Weights of a small GPT-style language model, trained from scratch on English Wikipedia: vocabulary 15905.
Each number is 50 + 10 x the weight over its row's rms, rounded and kept within 0 to 99. Layers, rows and columns count from 0. The size before them is the row's rms in percent of the matrix's.

# k: layer 6 attention key, 320x320, rms 0.0597, rows 95-127, columns 256-319
# q: layer 6 attention query, 320x320, rms 0.0613, rows 96-127, columns 256-319
# v: layer 6 attention value, 320x320, rms 0.0571, rows 64-83, columns 256-319
# o: layer 6 attention output (transposed), 320x320, rms 0.0588, rows 64-83, columns 256-319
k95 105:43 53 46 47 36 65 40 26 65 54 45 48 62 36 60 41 46 62 40 58 50 50 50 53 48 67 57 48 55 48 61 42 44 54 40 66 57 48 36 50 38 47 34 71 64 70 45 41 54 49 36 62 60 71 52 52 61 52 65 42 65 69 54 47
q96 088:59 44 63 55 57 58 49 42 48 59 42 49 65 35 29 43 42 31 62 61 42 56 45 76 53 35 35 63 65 49 46 45 37 59 49 62 49 54 35 46 60 39 52 51 31 67 24 59 57 55 40 61 42 43 43 40 35 45 57 55 47 34 25 61
k96 096:45 52 44 62 40 44 60 52 60 53 56 48 38 50 42 63 34 43 69 42 51 48 54 37 57 48 51 45 55 52 42 51 57 47 57 53 54 41 47 58 55 52 48 47 66 43 59 62 45 59 58 61 39 59 47 66 57 53 60 54 53 55 42 28
q97 091:59 50 36 61 48 41 73 48 37 71 33 50 42 63 73 53 49 58 44 53 38 57 40 44 48 45 40 50 46 41 54 37 38 69 57 54 21 56 60 67 40 40 53 51 52 64 61 47 41 48 53 53 47 41 68 41 59 29 54 71 48 50 58 54
k97 090:40 48 32 49 63 36 50 54 51 52 46 56 54 36 49 39 54 71 43 59 64 64 68 55 45 44 68 52 54 56 63 58 72 55 55 38 45 44 57 52 42 49 56 60 49 50 41 56 53 47 44 41 45 50 55 74 50 46 51 45 49 41 39 57
q98 104:60 32 49 54 62 57 65 47 63 56 48 48 47 51 37 56 47 46 53 46 32 64 41 61 36 43 30 41 47 42 65 66 61 54 61 49 60 44 50 75 45 47 43 45 64 53 60 53 47 56 36 50 52 50 55 44 36 40 37 49 47 55 58 53
k98 092:37 38 53 43 44 46 37 66 53 30 42 43 53 46 38 53 61 61 36 45 49 29 43 66 42 62 53 47 56 51 55 44 54 67 44 50 53 71 49 44 49 57 49 35 38 58 52 54 69 40 48 66 36 63 44 40 47 72 66 51 60 66 52 36
q99 112:57 62 37 36 69 45 38 43 44 55 45 36 58 45 62 59 59 47 63 36 64 40 49 64 42 42 41 39 50 43 39 65 63 49 60 46 58 58 62 47 53 47 46 38 50 44 33 47 58 60 50 40 55 52 57 51 50 48 40 54 74 47 69 43
k99 100:39 65 36 43 37 50 52 56 51 48 49 50 36 50 45 41 47 61 44 57 49 52 50 62 52 62 48 47 35 53 39 58 44 49 46 56 60 72 50 41 37 24 40 69 37 50 41 56 65 49 52 50 44 56 47 53 56 63 64 56 55 53 59 47
q100 084:39 60 49 43 49 55 49 55 62 44 36 53 48 62 43 52 66 58 30 52 50 58 46 30 42 58 52 53 50 60 53 45 47 46 58 39 60 31 36 48 58 48 35 59 56 50 74 42 52 54 31 63 59 58 61 50 45 54 22 66 38 67 44 62
k100 086:51 16 59 66 54 41 61 46 38 44 46 52 59 48 54 33 66 55 55 54 65 50 53 56 63 42 53 50 47 36 55 50 58 51 55 56 52 51 44 57 42 71 56 28 41 60 60 48 51 52 57 54 72 50 56 38 43 46 26 52 58 61 45 60
q101 099:48 52 57 59 54 48 44 35 50 45 43 56 50 56 61 52 60 22 47 60 44 58 57 74 58 48 60 67 49 52 49 45 65 38 33 46 30 42 40 65 49 62 62 47 57 51 51 63 35 60 35 37 58 55 39 43 50 50 38 45 41 47 39 60
k101 100:55 53 39 55 52 61 55 57 47 59 56 44 50 44 39 72 53 45 39 54 38 42 57 44 66 51 35 60 44 54 48 33 36 60 38 43 63 44 31 47 46 42 45 41 36 47 56 51 54 33 45 48 35 54 29 49 57 43 54 39 50 35 43 52
q102 095:50 48 57 60 42 59 58 55 53 40 55 55 46 69 59 42 53 39 54 46 42 44 47 56 37 64 72 68 63 57 68 50 52 33 52 54 40 51 60 51 48 48 58 47 61 51 59 75 60 34 46 58 32 61 71 49 61 61 59 37 35 46 51 68
k102 098:57 55 56 38 64 35 49 71 37 50 42 43 46 21 55 60 39 47 52 43 55 55 51 37 52 45 35 41 52 53 35 41 50 51 46 44 56 31 39 54 41 47 43 43 46 51 56 52 39 49 54 52 54 52 36 60 42 41 46 42 38 42 40 49
q103 094:71 45 40 49 50 38 65 48 49 41 55 47 58 58 71 40 53 59 45 48 44 50 52 47 46 46 48 55 41 47 61 58 32 57 37 73 31 52 60 49 57 52 58 49 48 44 58 45 55 45 62 57 53 49 49 58 57 33 62 43 56 51 50 49
k103 095:73 44 62 46 70 39 47 39 44 47 56 55 35 46 58 61 46 38 54 56 58 44 39 62 39 46 52 46 50 53 52 69 38 43 56 32 79 32 54 58 43 30 49 57 49 42 44 37 56 39 39 35 50 46 39 56 49 50 55 40 52 41 61 66
q104 096:50 54 52 53 64 38 64 44 37 61 54 61 55 56 50 32 53 68 31 62 52 43 55 49 53 64 50 53 47 48 49 79 55 49 37 44 54 38 66 38 40 79 38 61 54 52 57 33 45 57 55 45 47 73 29 50 42 49 59 33 60 45 67 37
k104 095:53 28 44 54 46 61 64 51 47 49 47 55 57 49 60 47 75 38 47 41 60 61 53 41 54 58 60 43 34 50 56 51 47 48 63 52 47 58 69 47 49 44 51 47 35 43 48 53 50 31 37 46 37 46 58 44 51 41 50 51 43 62 46 57
q105 115:46 57 59 37 46 48 44 39 49 49 45 48 56 40 61 49 62 41 60 42 68 58 47 45 52 43 60 38 53 62 36 71 38 44 33 46 65 47 54 49 40 53 62 49 60 55 50 47 40 49 44 52 43 57 65 57 53 50 45 49 49 55 50 41
k105 095:61 47 52 53 48 56 49 47 23 54 63 51 50 57 54 39 38 48 55 68 39 59 46 52 32 51 46 68 46 45 56 28 51 42 51 33 49 49 53 53 55 47 43 31 39 43 51 51 69 56 62 60 50 34 40 34 47 42 37 59 46 42 48 48
q106 104:50 54 51 46 76 34 43 39 44 44 39 64 57 56 58 44 42 46 38 65 62 60 53 48 49 45 46 51 57 41 65 48 42 64 51 50 51 56 36 52 59 36 54 48 36 72 46 50 45 55 35 65 58 57 74 64 57 50 39 38 49 35 41 47
k106 096:54 38 43 60 36 54 44 59 66 60 65 41 47 34 48 62 44 45 48 51 41 57 39 29 52 30 34 52 41 51 55 44 39 48 62 49 50 51 45 55 44 39 57 56 47 42 66 45 43 54 54 50 65 31 61 71 45 31 38 60 54 58 30 63
q107 091:30 43 40 48 68 52 53 52 41 54 41 49 48 42 47 62 30 52 47 35 61 43 44 37 60 39 45 50 41 46 48 46 54 41 62 31 70 41 48 62 58 43 65 61 64 65 49 39 53 60 53 54 69 49 73 43 46 47 48 62 54 59 58 61
k107 089:39 71 43 54 50 52 41 43 35 59 65 46 57 33 33 31 69 56 60 62 51 58 42 41 40 50 51 58 56 44 58 44 36 39 61 61 45 55 48 61 29 52 40 58 55 48 32 37 60 56 57 39 51 51 39 53 46 60 51 51 56 61 49 30
q108 101:48 49 44 46 36 58 58 55 44 52 53 45 33 56 25 53 46 48 45 62 41 53 54 50 61 52 48 73 58 48 54 56 67 66 51 44 43 51 53 58 63 67 40 48 43 44 36 40 58 39 41 54 32 56 39 47 46 58 67 47 41 65 39 53
k108 088:39 52 51 49 52 61 66 56 36 44 45 42 56 55 47 54 54 57 64 37 55 54 59 60 35 62 48 51 47 35 47 43 58 37 40 54 41 54 49 48 42 47 53 40 46 41 58 58 40 60 40 61 50 34 47 51 54 35 42 44 53 53 53 48
q109 158:47 44 45 25 62 55 49 62 77 45 62 58 62 49 61 58 51 51 59 38 54 54 46 51 46 44 58 49 61 50 40 55 28 48 57 40 51 61 48 42 51 31 45 36 48 57 41 50 55 59 67 69 58 49 55 60 55 36 46 40 62 39 69 39
k109 105:58 53 45 53 42 43 60 49 52 51 67 44 48 45 55 52 35 52 42 40 43 36 41 43 54 53 50 44 61 50 45 60 42 72 65 55 40 58 66 52 47 52 51 58 46 66 52 55 63 56 58 68 61 63 51 60 57 51 43 54 61 55 53 54
q110 096:35 51 44 51 63 68 54 44 44 40 63 41 61 44 46 41 49 48 30 48 57 61 37 47 54 41 66 38 44 58 59 50 36 45 48 41 60 38 48 30 37 47 70 63 44 45 50 36 63 61 40 40 56 38 58 37 47 42 52 43 71 45 53 59
k110 090:54 65 50 46 45 41 60 40 47 50 31 45 48 53 47 46 46 51 45 55 40 31 49 33 49 39 45 47 40 38 47 46 52 43 57 60 47 46 47 66 49 59 29 42 66 64 45 51 48 37 63 36 43 61 52 43 51 48 53 44 16 56 43 49
q111 099:58 50 40 56 42 44 52 61 59 61 63 52 47 56 71 47 64 45 57 44 46 55 58 50 40 53 64 38 49 40 52 41 43 46 70 67 55 70 29 58 36 39 40 44 64 48 45 66 41 51 54 46 34 42 47 50 54 53 48 65 48 37 70 38
k111 102:48 32 57 59 73 33 44 40 48 61 43 61 50 39 53 39 50 75 47 51 58 49 34 54 38 27 33 22 69 51 51 55 58 42 26 57 62 39 63 50 40 47 68 60 44 51 58 39 57 43 40 54 54 67 68 56 41 45 53 54 64 39 43 42
q112 101:54 50 56 42 60 50 63 35 73 66 47 63 41 48 57 51 27 32 45 49 49 49 57 62 56 41 58 68 77 46 60 46 51 53 61 60 78 39 45 59 33 40 43 49 44 49 48 43 42 49 43 56 62 39 41 60 44 53 53 46 46 45 49 42
k112 088:63 52 38 41 49 60 47 58 55 44 34 46 51 61 47 57 62 65 43 42 53 58 54 65 51 50 41 64 46 49 48 26 44 55 62 48 37 49 46 41 51 44 56 46 63 42 51 58 42 64 57 45 30 47 59 40 54 31 40 44 35 69 34 63
q113 093:65 45 35 38 52 43 54 55 46 44 58 44 45 60 42 41 43 41 40 48 60 48 50 35 52 39 55 51 46 30 60 61 36 40 52 69 72 47 40 61 45 40 48 38 65 41 53 47 53 57 52 60 58 37 43 47 50 40 36 46 44 50 49 57
k113 093:38 39 55 46 66 52 53 62 49 68 52 58 44 47 37 35 61 64 40 50 50 36 49 30 46 59 54 42 40 60 30 62 47 65 38 64 48 51 51 57 44 55 50 60 52 65 54 44 53 50 52 58 47 40 35 59 43 48 41 58 49 48 43 58
q114 097:62 56 48 47 64 28 42 47 55 67 56 64 50 62 64 57 42 49 59 39 36 56 62 66 55 48 43 36 58 49 58 66 41 35 56 78 68 67 45 71 49 36 43 34 54 53 40 46 46 64 51 54 59 63 45 52 34 54 45 65 61 47 50 55
k114 092:63 47 47 56 51 48 54 50 53 48 58 49 53 51 36 61 46 47 46 50 35 49 39 45 50 44 37 43 40 77 31 47 37 51 43 52 52 79 41 50 62 40 53 57 63 48 61 51 67 60 55 62 27 53 63 41 64 59 60 48 51 39 61 45
q115 109:40 61 46 75 60 54 47 60 36 60 35 56 36 69 50 42 60 37 40 51 44 41 54 59 41 50 55 22 47 61 50 55 50 51 43 59 60 45 53 47 33 56 70 53 64 40 65 52 40 56 38 42 51 53 38 42 32 63 65 43 46 62 71 61
k115 097:48 41 57 58 29 32 47 34 53 56 49 65 49 40 68 35 69 37 46 48 68 49 63 57 54 63 50 68 47 60 54 56 48 43 62 61 36 67 48 51 34 45 68 49 39 70 52 62 35 44 57 52 54 62 33 54 60 47 50 52 56 44 50 45
q116 088:47 65 52 56 38 47 64 50 25 67 34 50 51 55 47 48 54 44 45 38 53 56 66 36 39 44 58 54 38 57 57 49 60 46 41 26 45 38 51 44 40 54 55 56 47 49 51 39 37 57 44 53 65 64 47 35 54 46 51 60 38 53 42 55
k116 086:20 37 47 51 58 32 36 46 53 57 41 39 46 25 45 42 61 59 40 58 44 57 34 57 46 28 64 49 46 46 67 59 50 61 45 65 53 47 43 62 53 59 41 51 56 44 55 51 50 34 56 62 53 47 55 58 42 51 48 43 57 52 38 55
q117 095:45 55 58 47 40 42 45 51 44 52 52 52 62 24 49 54 48 56 45 71 45 53 46 55 63 46 55 40 42 36 53 48 41 50 56 24 46 39 39 43 71 55 51 62 47 45 47 43 61 51 60 50 61 49 40 53 66 41 37 34 69 68 35 57
k117 091:36 52 43 52 48 65 58 40 54 48 55 33 60 42 44 56 55 33 65 46 47 49 31 40 42 61 62 59 50 61 52 59 56 54 51 56 46 59 35 63 39 56 41 44 45 45 56 62 37 38 47 41 44 67 57 42 71 55 45 44 26 48 46 72
q118 096:60 39 39 53 35 56 54 51 49 28 51 70 54 59 54 34 50 44 46 40 45 51 60 33 40 51 66 84 44 40 58 41 38 54 44 37 69 31 45 51 49 63 39 52 56 44 50 53 41 24 54 54 44 55 44 63 56 38 55 49 50 48 48 56
k118 086:56 44 51 56 39 42 51 68 43 47 48 59 45 46 47 45 49 59 59 36 41 84 60 58 60 47 51 54 34 53 26 47 58 52 52 55 40 36 56 41 43 41 60 48 39 68 39 45 40 53 51 35 49 36 38 59 49 35 53 39 62 51 50 42
q119 096:56 45 46 44 59 41 45 44 76 61 58 58 34 55 46 65 51 53 53 55 44 48 56 57 68 47 49 44 63 42 65 57 69 49 66 52 45 66 26 43 54 37 27 58 50 64 34 41 41 56 49 46 53 60 54 62 42 63 51 43 54 49 42 45
k119 093:34 60 33 48 45 33 45 55 49 39 60 59 55 49 53 40 56 37 56 49 42 51 38 42 31 51 43 61 47 49 41 63 38 51 52 62 57 61 37 37 39 51 38 38 44 48 55 60 47 69 45 69 51 44 61 55 64 69 68 42 56 62 56 53
q120 104:47 51 50 53 74 55 46 57 67 51 58 52 50 39 73 50 53 67 52 58 51 30 57 66 48 42 57 45 56 52 34 76 37 44 65 38 50 77 55 38 68 41 45 48 56 46 53 61 45 54 58 65 29 51 41 52 24 59 60 33 53 44 64 44
k120 096:57 42 42 60 42 56 57 35 48 47 54 47 53 52 44 61 61 54 73 54 63 56 50 45 45 61 35 20 58 46 56 63 38 40 40 51 57 49 54 55 49 47 63 39 52 56 42 65 44 63 56 64 56 58 57 50 55 49 49 65 61 63 52 44
q121 103:53 56 40 30 52 44 48 55 53 42 66 53 57 37 43 47 40 51 53 62 56 37 60 39 50 43 56 61 34 38 59 53 50 56 46 32 37 33 51 48 48 36 45 79 42 33 50 34 50 59 60 75 61 55 45 69 46 45 56 39 60 42 30 42
k121 099:49 52 41 71 57 50 51 45 42 35 54 35 63 59 32 60 57 41 63 53 50 72 43 33 56 44 39 34 44 38 38 55 30 46 54 38 53 49 53 58 39 51 60 42 48 65 56 34 47 36 49 24 55 44 49 55 49 53 49 43 55 58 61 62
q122 107:39 40 53 63 58 39 62 47 47 46 29 72 51 56 50 58 43 58 36 52 49 45 58 54 52 48 32 56 42 50 55 56 54 63 50 51 52 49 64 32 45 49 50 49 75 59 62 58 47 58 45 40 70 41 56 56 41 59 47 44 43 47 50 52
k122 092:35 48 39 46 44 45 47 61 48 55 41 50 50 54 52 47 52 49 41 36 48 45 64 50 45 54 44 58 36 62 65 24 63 55 69 53 39 60 35 54 46 57 40 38 40 57 47 36 55 51 50 69 51 68 69 60 59 51 55 52 62 67 46 49
q123 095:53 51 68 38 53 57 48 32 53 63 55 59 54 58 68 53 55 46 67 53 25 38 72 49 56 36 56 64 52 51 57 50 46 51 40 31 52 46 27 41 36 41 57 49 52 42 49 46 59 49 41 58 53 44 42 60 44 58 46 59 48 36 36 45
k123 093:53 42 45 68 66 45 52 52 58 38 52 48 55 27 36 59 46 33 54 54 56 58 52 51 70 57 36 48 33 49 39 49 44 63 53 56 43 44 48 61 49 30 39 54 54 55 60 56 54 49 49 35 42 59 71 44 47 52 45 50 51 53 36 59
q124 104:61 41 61 43 61 46 43 30 57 41 44 51 47 36 58 57 52 38 54 38 46 56 39 63 30 45 44 43 77 47 54 48 42 51 66 56 42 48 39 63 56 44 51 47 48 57 43 73 44 63 44 43 53 43 58 52 43 59 38 54 44 59 64 51
k124 093:46 32 55 63 49 60 45 65 58 66 44 44 35 43 37 36 53 45 31 58 54 56 45 58 46 43 30 49 52 38 50 28 53 39 47 51 63 61 40 58 49 48 34 50 29 43 57 35 57 43 58 59 34 59 60 33 51 50 69 40 52 55 39 51
q125 098:50 46 65 44 45 64 57 40 68 44 54 58 40 57 28 56 33 56 71 51 52 69 34 62 49 50 52 64 61 51 57 43 51 51 47 55 30 52 48 51 49 63 54 48 39 57 47 53 50 30 49 57 60 41 40 46 47 58 49 57 53 68 47 63
k125 097:55 61 71 41 48 28 55 78 36 45 53 37 49 56 57 54 44 63 43 35 40 60 53 51 50 64 47 62 51 61 46 53 71 43 57 51 43 29 56 38 56 57 43 44 56 55 51 48 45 52 52 44 56 47 55 43 58 71 54 46 41 38 49 39
q126 096:46 59 63 37 46 48 46 45 39 44 38 43 49 43 35 49 44 54 42 67 57 56 44 45 59 36 56 66 47 44 55 35 50 57 32 44 54 34 48 43 50 68 57 69 22 40 51 30 40 56 45 53 65 59 48 52 59 40 44 31 59 56 44 57
k126 100:66 52 44 51 39 59 48 58 66 47 55 45 64 58 60 59 62 24 43 51 43 60 52 56 38 42 52 65 27 52 46 55 37 49 52 57 49 44 42 60 51 51 41 55 55 49 59 43 45 47 58 47 51 38 46 49 32 52 40 53 30 55 39 56
q127 091:49 58 48 41 63 50 61 45 45 51 51 59 59 53 50 52 47 52 71 27 66 52 47 52 40 62 52 66 62 54 52 61 49 59 73 52 40 62 55 65 51 45 44 42 27 66 48 51 45 55 35 66 60 45 63 57 45 39 49 56 69 55 42 48
k127 099:72 49 51 58 53 36 52 48 46 48 50 44 51 54 47 57 36 42 63 45 52 57 35 50 48 38 32 49 42 42 33 49 40 41 49 43 48 53 50 56 53 52 58 50 53 26 52 52 61 46 58 35 57 49 59 39 34 59 27 54 52 39 47 34
v64 094:60 54 57 48 57 65 61 48 33 49 55 51 43 45 69 62 45 52 76 43 72 47 51 47 56 18 67 60 37 35 39 56 55 39 49 50 47 59 58 45 40 35 46 52 40 51 41 28 45 42 66 42 60 42 37 62 42 47 48 43 60 48 53 51
o64 094:67 35 47 63 62 50 49 45 41 48 62 48 35 58 51 48 49 25 52 37 51 45 48 52 64 45 56 49 26 43 43 40 57 35 43 45 45 52 33 58 66 50 50 36 56 47 55 54 24 62 62 48 51 51 57 40 57 61 42 58 36 36 48 57
v65 091:58 55 69 48 48 56 54 52 53 54 74 53 60 39 51 52 43 47 33 48 28 27 41 47 42 51 65 55 60 53 54 55 51 51 45 57 41 64 41 70 53 33 66 44 44 44 58 44 59 54 39 51 54 48 64 60 49 36 47 47 70 54 48 68
o65 092:38 60 47 59 38 61 72 46 48 47 48 69 35 48 66 41 62 37 57 48 54 53 40 29 38 49 46 49 60 49 60 61 33 49 53 53 62 60 44 68 56 45 64 44 55 56 49 50 74 55 51 52 34 51 53 59 49 52 60 71 52 69 69 37
v66 093:44 57 41 49 35 41 66 48 47 37 45 45 50 64 54 58 54 44 58 31 55 63 56 32 54 48 47 46 49 51 59 54 50 38 49 45 35 51 39 43 27 49 59 38 58 47 54 53 50 55 60 39 38 60 58 57 43 45 49 34 33 49 41 61
o66 095:35 41 60 65 56 57 39 48 50 49 41 57 51 56 42 58 52 55 45 32 39 56 56 43 60 54 42 39 48 48 55 62 49 48 55 35 49 48 47 67 44 59 55 51 75 52 43 39 43 48 61 53 62 74 50 51 46 53 58 60 37 48 52 60
v67 090:50 62 42 44 44 48 37 50 50 57 60 50 74 49 41 40 78 45 59 54 57 55 45 64 50 66 52 40 65 56 45 44 39 53 66 58 40 46 53 57 44 61 42 68 32 64 39 56 43 61 52 50 53 46 50 54 57 50 57 65 30 52 61 55
o67 095:56 52 71 48 55 44 37 54 41 41 61 47 55 61 30 62 58 40 56 45 55 44 54 60 55 55 56 56 61 53 38 54 51 42 57 61 39 77 74 31 44 55 35 42 26 48 54 57 58 37 62 60 54 49 51 47 50 74 50 30 40 48 43 56
v68 101:55 40 49 51 67 47 51 46 50 52 45 51 48 40 56 62 48 54 37 48 37 53 54 42 57 37 47 52 66 51 50 50 40 48 46 54 53 44 48 53 47 59 59 76 26 65 49 43 49 42 34 58 50 49 43 44 46 54 62 66 39 47 41 45
o68 100:48 52 45 39 47 62 51 51 48 38 59 49 45 36 51 51 66 66 50 60 38 60 40 48 46 38 48 56 65 55 44 41 55 50 61 55 39 70 66 68 56 44 50 39 40 61 51 36 49 37 45 51 49 61 51 47 35 49 83 67 48 43 42 51
v69 095:65 63 55 47 53 63 40 56 47 42 55 52 64 59 49 54 46 52 54 69 47 35 52 56 61 46 56 60 42 65 38 33 44 46 38 46 42 26 45 37 52 45 36 47 64 37 29 69 58 46 44 52 35 43 63 39 69 56 60 35 68 47 51 45
o69 095:44 48 58 42 53 39 52 48 42 57 38 51 65 50 34 40 67 46 57 45 35 51 42 32 57 37 48 58 28 42 63 45 62 28 51 36 60 59 28 46 43 58 62 48 65 48 56 65 42 67 55 48 33 42 64 60 33 53 57 37 43 54 60 44
v70 096:59 40 42 38 58 55 40 51 38 53 42 43 46 59 56 40 51 53 81 61 60 57 46 40 43 24 58 33 49 53 48 39 49 52 64 58 46 61 60 62 60 38 56 47 44 52 38 46 61 44 52 25 45 36 52 57 53 30 62 46 54 40 50 61
o70 098:55 56 50 47 47 39 46 44 43 44 45 61 51 67 32 51 32 47 41 43 50 60 50 38 44 28 53 64 37 30 47 44 71 39 46 36 45 55 55 47 56 51 44 38 37 66 40 42 51 42 50 63 56 44 41 61 58 45 54 58 43 46 68 54
v71 101:50 52 58 56 50 62 48 49 33 46 38 47 47 63 56 50 34 60 52 72 65 49 62 45 56 59 42 49 49 55 48 52 58 35 57 46 52 48 50 52 51 34 65 30 39 57 45 44 39 39 44 45 46 45 46 53 48 60 55 41 62 37 60 57
o71 097:41 44 69 67 53 67 42 51 54 49 33 50 45 53 54 51 55 35 51 66 44 55 49 51 58 55 39 53 53 48 47 52 50 49 56 55 58 54 45 62 44 48 52 28 45 45 52 49 33 59 59 42 66 48 43 41 35 53 49 65 36 53 59 48
v72 107:62 59 51 58 45 62 54 60 60 62 65 42 54 52 29 47 53 35 46 41 43 21 53 45 39 57 57 49 28 34 60 65 58 55 43 63 53 49 45 54 50 35 43 56 54 57 50 57 55 43 51 53 54 48 44 43 65 54 55 54 33 76 57 69
o72 104:59 36 56 54 51 53 52 27 41 60 58 52 46 53 73 42 68 41 44 63 59 50 64 43 47 63 51 33 44 52 57 64 44 47 46 67 45 43 51 64 39 47 47 41 51 53 53 58 54 43 63 63 43 37 72 52 48 44 56 44 45 67 55 69
v73 097:36 18 64 54 66 43 58 41 51 31 23 47 52 37 68 60 33 42 40 51 54 67 54 48 57 48 53 54 60 65 66 45 62 41 46 41 47 58 51 47 54 41 69 50 55 53 55 66 47 45 45 42 45 53 47 53 47 64 59 59 71 51 69 54
o73 097:44 37 51 45 52 60 57 51 64 49 41 50 45 46 50 56 56 61 46 38 43 51 38 62 56 56 58 55 57 49 57 29 45 33 42 43 75 58 26 58 51 56 54 59 61 42 50 50 46 60 54 34 48 44 51 50 53 29 49 47 54 50 43 46
v74 101:40 35 61 38 53 48 37 46 66 42 48 36 52 33 39 58 35 42 38 43 50 51 53 48 64 55 66 43 54 46 69 41 55 50 65 52 54 63 27 35 39 57 62 59 51 72 44 56 67 53 53 37 57 45 44 56 66 51 60 57 71 72 44 65
o74 103:37 57 48 50 42 51 52 39 51 53 53 47 50 36 55 51 52 39 45 52 55 45 49 67 65 35 51 37 56 64 64 37 39 23 53 40 70 51 25 45 46 35 51 37 70 65 55 63 63 60 62 62 65 61 47 43 53 48 52 52 42 61 45 18
v75 099:48 62 33 53 71 40 51 41 49 55 57 51 54 69 37 62 56 66 73 57 46 51 41 48 47 57 43 32 38 73 56 46 40 69 49 49 50 41 62 40 53 49 44 56 28 52 55 64 50 48 53 51 53 62 57 44 50 60 62 43 37 42 51 55
o75 102:44 60 49 32 60 50 50 57 28 37 40 37 38 37 14 61 51 52 57 46 61 50 13 77 54 56 40 43 51 65 54 56 50 62 52 39 51 42 55 58 62 58 30 37 33 30 58 35 52 44 52 64 49 50 47 49 47 46 69 47 38 43 40 50
v76 090:61 42 54 41 57 59 39 56 49 64 53 49 43 54 59 43 64 44 45 49 51 34 61 51 55 48 63 40 55 44 58 52 52 41 32 42 26 57 39 53 51 48 42 67 62 45 42 41 48 42 47 44 46 50 44 47 34 46 54 34 41 33 73 42
o76 093:60 39 68 64 74 51 44 45 45 62 42 52 47 39 41 62 33 47 59 45 45 51 51 45 40 48 46 54 51 37 33 43 56 48 50 43 59 58 58 53 54 41 48 28 54 47 52 64 44 49 61 60 54 47 55 48 46 52 38 42 35 37 53 41
v77 096:45 48 26 68 40 56 50 44 48 49 34 60 52 61 46 45 62 41 57 40 48 60 50 41 53 59 52 44 47 52 41 46 48 51 49 42 48 60 55 50 48 39 48 56 49 61 44 54 44 53 44 68 42 58 35 41 44 47 52 57 51 36 54 55
o77 100:55 37 46 48 60 65 49 31 49 59 55 54 46 59 48 30 33 43 56 50 51 50 39 52 41 53 46 74 53 41 46 60 23 51 34 53 69 46 59 55 34 49 52 62 42 65 54 57 23 32 43 61 48 55 65 64 43 47 48 43 41 26 34 42
v78 097:44 51 27 55 47 55 37 47 47 45 30 43 41 58 48 47 48 44 60 45 50 72 51 55 43 41 50 33 40 51 42 32 72 38 55 54 39 57 42 70 37 55 52 42 44 47 44 61 37 48 49 35 51 48 60 47 55 44 40 40 44 48 48 55
o78 098:45 50 53 51 45 48 55 47 41 54 23 50 43 39 53 70 54 56 50 45 44 53 57 43 46 66 46 33 39 40 22 43 57 24 50 48 54 47 53 47 38 50 49 37 53 53 38 71 43 44 64 72 72 51 35 51 63 58 49 62 33 49 66 34
v79 095:60 73 57 43 46 53 54 34 45 46 57 53 48 46 38 63 54 60 55 34 62 45 65 62 32 39 68 34 39 60 47 43 64 69 38 37 51 48 52 67 50 57 38 65 55 41 54 40 49 58 57 57 55 32 56 70 53 61 63 44 14 42 47 60
o79 101:61 70 53 40 45 36 53 45 44 47 48 44 49 51 46 45 46 51 54 59 64 50 52 64 34 55 70 45 59 61 57 75 61 61 46 48 59 44 61 70 40 82 49 49 34 52 46 31 52 37 62 45 41 58 35 55 55 46 74 48 55 52 52 49
v80 097:62 28 53 51 69 74 45 63 33 63 50 60 52 34 67 49 50 25 41 54 39 62 68 47 52 41 50 61 60 50 62 48 64 44 59 50 43 48 41 54 49 57 60 41 63 43 48 72 75 51 52 48 53 51 57 34 45 66 49 56 51 44 53 55
o80 098:32 44 55 31 66 36 35 54 50 59 34 50 53 43 42 49 59 44 54 46 48 48 43 41 40 47 54 60 63 42 48 34 40 29 55 54 49 63 38 55 48 44 54 44 74 50 59 77 45 46 41 50 50 43 41 70 31 45 43 56 43 59 55 37
v81 102:49 53 51 35 38 53 51 53 61 56 55 55 56 41 64 51 37 71 43 49 42 73 34 71 58 71 44 52 42 52 65 37 53 20 55 24 49 49 50 57 52 64 37 55 52 60 47 54 61 43 45 34 60 51 44 48 41 35 51 52 30 48 53 50
o81 100:71 50 58 54 37 32 46 41 62 63 47 59 49 47 60 64 59 74 70 30 66 58 50 72 47 68 51 43 36 54 51 46 54 36 64 57 58 63 47 39 53 60 49 49 63 49 36 55 67 52 48 51 56 25 71 41 58 48 40 64 59 51 48 37
v82 102:36 54 40 65 31 38 54 56 62 53 38 50 76 61 65 48 55 49 44 39 26 60 50 59 35 45 45 47 58 45 55 62 36 59 56 74 55 44 51 50 50 41 46 40 77 61 56 57 47 67 37 40 54 53 43 32 48 30 41 58 42 58 49 71
o82 099:59 38 33 50 45 52 58 51 53 49 60 42 59 59 68 53 46 67 51 51 40 71 61 39 45 37 44 39 56 40 49 43 29 43 78 65 41 49 54 48 52 51 53 34 53 60 53 52 53 43 65 58 56 46 53 55 50 66 40 63 53 35 50 65
v83 089:36 49 51 38 35 66 66 44 51 52 44 58 53 62 44 35 62 28 59 38 47 64 71 73 39 38 52 47 40 41 58 58 68 68 27 47 62 50 53 44 47 52 49 63 51 56 64 59 42 45 40 34 41 44 51 45 62 49 39 65 38 63 47 55
o83 090:58 40 28 61 58 64 55 46 47 49 66 54 58 68 62 53 42 29 55 46 27 54 69 48 40 52 52 28 48 52 56 57 32 57 31 59 46 52 65 48 44 55 45 37 34 48 55 54 44 47 63 54 47 47 52 36 57 39 52 66 44 50 44 48